config.yaml
d_model: 192
positions: "rope"
qk_norm: true
attn_scale: 0.196
init_std_up: 0.0333
grad_clip: 2.0
seq_len: 256
steps: 4212
Each number is 500 + 40 x the weight over its row's rms, rounded and kept within 0 to 999. Layers, rows and columns count from 0. Numbers have three digits each. The size before them is the row's rms in percent of the matrix's.

# layer 6 MLP down, 192x768, rms 0.0699, rows 153-191, columns 384-511
140:466531483526498461475688478519525486485493500465493451541505460506478480546514519518471467469485495459464498519501558523488545430440493454510471564483445506507553486506541507487474477467478493529476502438439527518520472443506498549524433396524502531513503521485448500459497475480557564465475446499526477552491528495561502490457533520555483502424504441431481501485423496464454519456487
099:493507543456517522507484519431559477494435494492496547510502495490554545524505450510491498526535496450446539567475457482469430453488417479449512455500529423546637568430520488439509451523561463570484428568457493566517532497501500477428552464620517470484476567528506519557549468496538514492572538562393481480506512485489495515497468453525527443521517536510425487509471480534563514424443
096:554542442548490445468459522528487516447455518467470495428449523548540485512509509491456489522559550460414492471454542447515503464474453489411509517438531498525508527491476517504506450580490577503512521504487497504527466493446489546519494514500476555514518473474451476455451474486451482500561544583507507516450473494487537451474534515520473534454493501490436517541496407583463426517491
105:465439510568414501513464548459599510445503471432531523464585466542474505499537503503521519469543555498453461463512457474547506465517615497538463532541485509531538527482447497514547415445480487448486482442460447477534491490495485460495528494426484479446454474493524484529528459469463507493497511569508514496489425534443528508536515469560465509459549494481488469462546447511554489529524
100:533523517515505456505450498549487477440398441496467511494420462448436521452538485509522581495536540441556577540523500552484515453502485505517549533531430457520501551482477508483538532538462501521466516499530414508559462425491529440459474507556474468520484457541551484549495468505551495487504448509525485478507504504455524547427515419462546521492546545572459532495494549561460488477512
105:462506424461401487468499458470457505499492428527470483550504507522475579540557480448486484513498539521466504443453503488507433491566515509573475412477457430563472504459490513513484463528461647532508455471482516493453500464516553572565529448538548471465513450447435555513483462489505495553530503513438516519559546513507465434504527476512424493540503526535513466528441520555546525536546
104:494519534532467538460459477540484549520468533500495503445535395497564500557598543464538552450473404483536526535498537487455501554502520484419497489513495533475519557580548467463465485464500477507434472570544553508541486560450555591523486588463522496520544466530498449473489485444464523456509509454521491539545487549559409538507510505485501458501450526479556447525456546507439488533547
098:519503554499461468572523487430465569552446535575481521476556506529484562486542424385427551563484506487475482451555419439500515514480472485478506491504473493483496492516357502498522475459479533490571581574535512434481495428448527518499472485444529546445494516496517498545532514505492583490524531438516552461522521456486464465519494541498493451492474483547559477514496429468433569512438
098:462533552533502416415499454481601529465507535496425491508489417543461548564444498510500504499513506471458572498521512504502562539499587532558504554479373498576559489576478509420557522518477464520476499495497527473465472491455566429455584555559494561545422535459512521465561514468538539429523500497504484462474448472484452516445494521463510557499455432488459503487471456524586467514465
100:541552539543545447506551517545540474499520551493540533555461504584554544465528520452480505571538485481496545552596502531518531520512524545555480471563599464488481549539565532563507470551482485607461544587478559536433557515497439467457469520469491529512524539495446641474398497508536495480493548491406505467509570519523506526555448453516477466499396562510547433537467471487558488456455
098:496556501503629445574450481540530476485462551602540500545476464493625532502501552500538556433509499454456523518500517459509480494494498488481486511495502508475480535512468511518477555423463517484601445534517449509470515541478511493479496542471503483517510532496452486486497559465443574467430499468462559574463462528489487499473548471500488450458475496374484439517511460435571448500502
101:494584552532493569524515572507484473518521494520505456478637501575518507515525535561409559545489454499499590557467474528550486467543442440465514468510535513473471467480506465480457468561508561492519473508440473486570546401507406473484482498500477499531494473507494518453506508544510548465526490455498529503540465509522495457494521491542493541424503579407439533441480528522452505554467
099:530513527544509557490488519458522516597438480484542465572555479528500484468489421538469429516510522418444561538500470511459492449436475486487488560492515495582494479527482502518443496478501485455547493525467470464502482544537476499519629515510492519524545497568492513516444526581513565582470564432493507479545444466478498563495456541537522545548470436546530540572509492523489486502421
095:523482486503488396517463587522504478528524446435485497465541451570441532543482508487523561509580599487505506468542545478530564482487567480459582549483526492487516493532563576508528426490488504479495513515566529535455495544471560505524491540460455494534465441519521431417561447566475426534546515497444534484519530546525487477495503414511447537534581474487487509495522475405436429469443
103:520537511477489473506523466510485522467451476416503445534458493520428513512428498500437494522470524503535427496494543487533522485499471482484521505518486494483556500421560492498475539543492466542496503534555543516495492478501480496495451543481504459486486519562433441534502507498425518453513464453453504523428552516554482511597539529550433521505563532483523476445551405456523458502523
101:535548466477491508423491445546523469550512484570522543478541519479518482522612453525564463482504415439460525498557521533494499524476498533474533519426546519496463506465478563493494540489484535425465500470492545531491510536513506520445524502408492518480550532557479484489474435582552552458498488440540526532539456527489515501508468476515499434450504496464462544500522546534497524529511
101:539483499502463485505488564529539578509494508493502525501524495490509540518449461535498448462548548456493503485462534513579446460432509489547505528556444498441478464478548537418528485521543512556536523533438493451587460515461476547529540533515481554499540472563482529499462439475492498533525500528446541478514458536485414517559557470485633460466469495546458432563509521452530478479473
098:511434454415495589565482537489537502487513549526480524449488487475468470451527543546437491420484492493479495536469553536504489537495480517469484509529548526452471491518498453522415433520497503490539499462486529548474494502588486534504521474534560562458445502471513492438465540595427503466454525440593504479485497449503525372444510507549487424516481455559565517489475480517527501406537
101:522491459442530427535477538489428515548470514575523429494522437485476526460445484473458542505504522571469435520508427544511477463522426420479500487505497560526513507466490569507533432444447483529549540482472523507529515500444567622520494445489481533470481526488493509491512541526406521516442578534496504445523610468481422507497482461481506517544556487500497498436521477548489496475440
101:554521473504421517492520524497516537504529508476533510431515513462475480467477479526520563498464494494529477452550522539493468546551506523472505499502533538581482474539563443485467542520491536473487549462520546459458473563448514531511539553508471491538539463444540450548486575482505571510481545463560548460458467454517508421546529478493520533526418555489463510493547592443511498594498
102:527498443543519479512494454524570528561455468491549479542483492474568548568559549469533528407459485464463529523559511515562388463498519517510498487477536409503478533448473539439479530461533607483443493532505501500530532507445509507530563536540525468598418478490519485444437524503480487547506460464514454497503530512553511537522413479522445500483513436508494532488536530531562457483478
101:527511603554502530521562532512501485564454523444455403557463528520505465500497441515502578454528474534527515574572470503525467510513484489511507509554455514488554463464542532563471526467499502532473503478504492582446479524596480459517456575526486545532494456562506513475594495468587443490524542525536495452496465522414523621529459506561505521500553462464521529487519494471532513472403
091:525552497501538542504442521469486513477586470432487498546617421554446605560465483541552450423492500526513554506559497489492472514484531510468455470462478517488493575511494493530523489554530437488477525489506473509488494482499495472493450532477564548495569508558560523466490540458523517444524487565514479467571510476472470503513509468539511511471512523565456493514515452512451484484557
099:471562504486505412567550493528504452462510484480493517508443482454536495436504503500471450513492524530441457523520467498534488506386522544511516422476533458614482514507535479533451482520499495495501516473557546530513496520504592552421552553587482493555477563454516516511471514525477527546432494518540414545531484516521510510519515452441512476543462509519463486519503453425522504490523
093:489516463520563557575485437432489601474527427497521506420470465510480496476543544487487460505530506474499516570460507475539530489523531488480520522438557539527526517422447350466517463507488491503487485466529464575452552483471538469427570477435467413428540530562485525521584449491483462487559489485462504484458516444469585531513505506523531448463491576450473476479533555540475492470477
097:539540561507569445472537500555449466509492573485459588533549520481511527528486507436499567538560500421437486478502472539501549517461522482503522470465469450486485508476487524493517500506504475445547548499538512561425459475521466549595472516456450541521444499568558462464465489471467511468572519423483453602453471406468559526511431502504455471456498442505520476436505552502565462464485
099:493497482375526523517487511480518460510534487537565447464546516467454532451578548556434483511547545523527511538497476491469513531447513423500466497516491519569492422482508443539524470481516504517533536511464510470508468536506444510480524482512529491463503510501557533537511471515526486458476544458498443459471520412486522384466509518457483516508471602559462496501554501491505434514509
100:464456475575551463488529492490546562507520525536626461504497472554497513447523505554480532516466480565490500423448525562536564452473523538487520500451525489485564504461600524446494517410544541474509558482536433558588543515474549507425486515478495525420514563539552541515537418474515504474549471493460505519516421440514457482518517502531568482457421500466574531465506452469491440583501
094:517502464528466523481482454378522561538432477568489473486513517540503525471502524422472452499478443532555512522499461534433455493491549542490499543548381512510490456512463497464504547498546544545495498474442444571517559477472472451503563571559523511496473514492503480494497545517498482524506449559459455550559433464566520468505505584525462532496478540509477464500478539495541560493514
101:502552429546453461563469459464515559495532542525567476545522473543519490472481542532481601513493508463550480531475491442495485518485486562565477471458581384483494496566503513558492478446528535477542467452544481492428492520472483519427532365474557472527532482446478479472548503534495494446515555526493470510433500480468470565454460438496595560527479478440505507480493579478524473451479
098:418499467440455530482467473460554512427466519434535499512513522541465495516469467454516462534502443477515490489507457448524517516502465463525503543512502483430506501494553522532562539524542527474493530490431465525543555462453490453533490522508518530485466529517473433519464527469498482461520500447478490507446499468493481528483520402508514512489569500576518530480444555555448527526515
098:532520479443513526504547475474494504476552510507555488469490588487411474452461485525508503471521452520584458415497469544501432458470499434437470489486469582528498529460498450460560423546558476442501513557493495445517493544509478538474646437469460448485485456591546481533497511512450525483522487559523503396509567471549537457474528483575510488434496474513499504493558487488473473556428
100:497516418545504506503457513488519488513489477567519528514515526491531432478512486530572436518449464541476510532523519550498454485562513564435507470472494441529569482549522535512452534507513483510466456484466469511466480564535376565492506505451641528521478486449421510435435488525543599515452474544506518530586562456475454491473524520503481465555511472490509478491533503499548507501422
103:542481511462495466442498513489473522533395442545473522477548524581474492527472514515541484470477477504553522487503480506573462529443507435615531468549496438495438491582547513565473475487521547502443505521526479502425526511524491499539533491461521472468503509539481572452452458501518556465484538476480532543477470501453474475514498488494474523548536478530439564565535524518520533464443
103:476497445563507501532562491516493502542472485457559461504576460556470457472435462497513468473411461502527508456476500542527460519477457514464500483504461511443465529525503514472511456463560511494543522463452551532479544425435558541460459509557459539479523504521499489493558451492524516484445492524523463505542484510471548482513539458505481608534469526521474495487536477552348496549562
097:586497562480585538468469522560514468540506525425450425524512480508563466439561477525511547457504501512525476472459502546525566525518526515501507444557521553432491562493566547535439502511540471560515542436488479489541507487448515496514457578496469553559536494452502446501567520503438535502463494492468548473471449470486536520478469512500521556497536549488472499501560500496511493530499
100:467486504514438532494482531580545437532475450495502439482552442519466488461532608533519489466463469482444457485473513544459512516495470503538524465508536449487532522483491560470484448403503500497528482529517514557449454575435514484465446484490440474480506425568513486424561501466489470560481468532439440493487487461569436517515477560530457471491485417500566459474498489473458496470498
101:492440495524475523402525511526423523473533577566508514550447483479542540559514526490489473509524470436464548545483486541535495473567518485487516490555507511533449413525442504496568576518516418517468434495462524582519463527508450530510461426468547522466532477425532556502495524511489457487535495543466479577535517535500515521492508558443521486527472538508513504504412546512459552481507
096:507500485499487490514545533483468441474461448508485550553500507509492521476524499527466438466523502470406446564558481549513496492527424472389521520518520512503478510471483471476436560454484505516478430481607518519466437524476578452468557511506524518484518565492451498433439489543528471509556506563538542507463500442447465535502503469487552503465490457458433385567527485538487511500529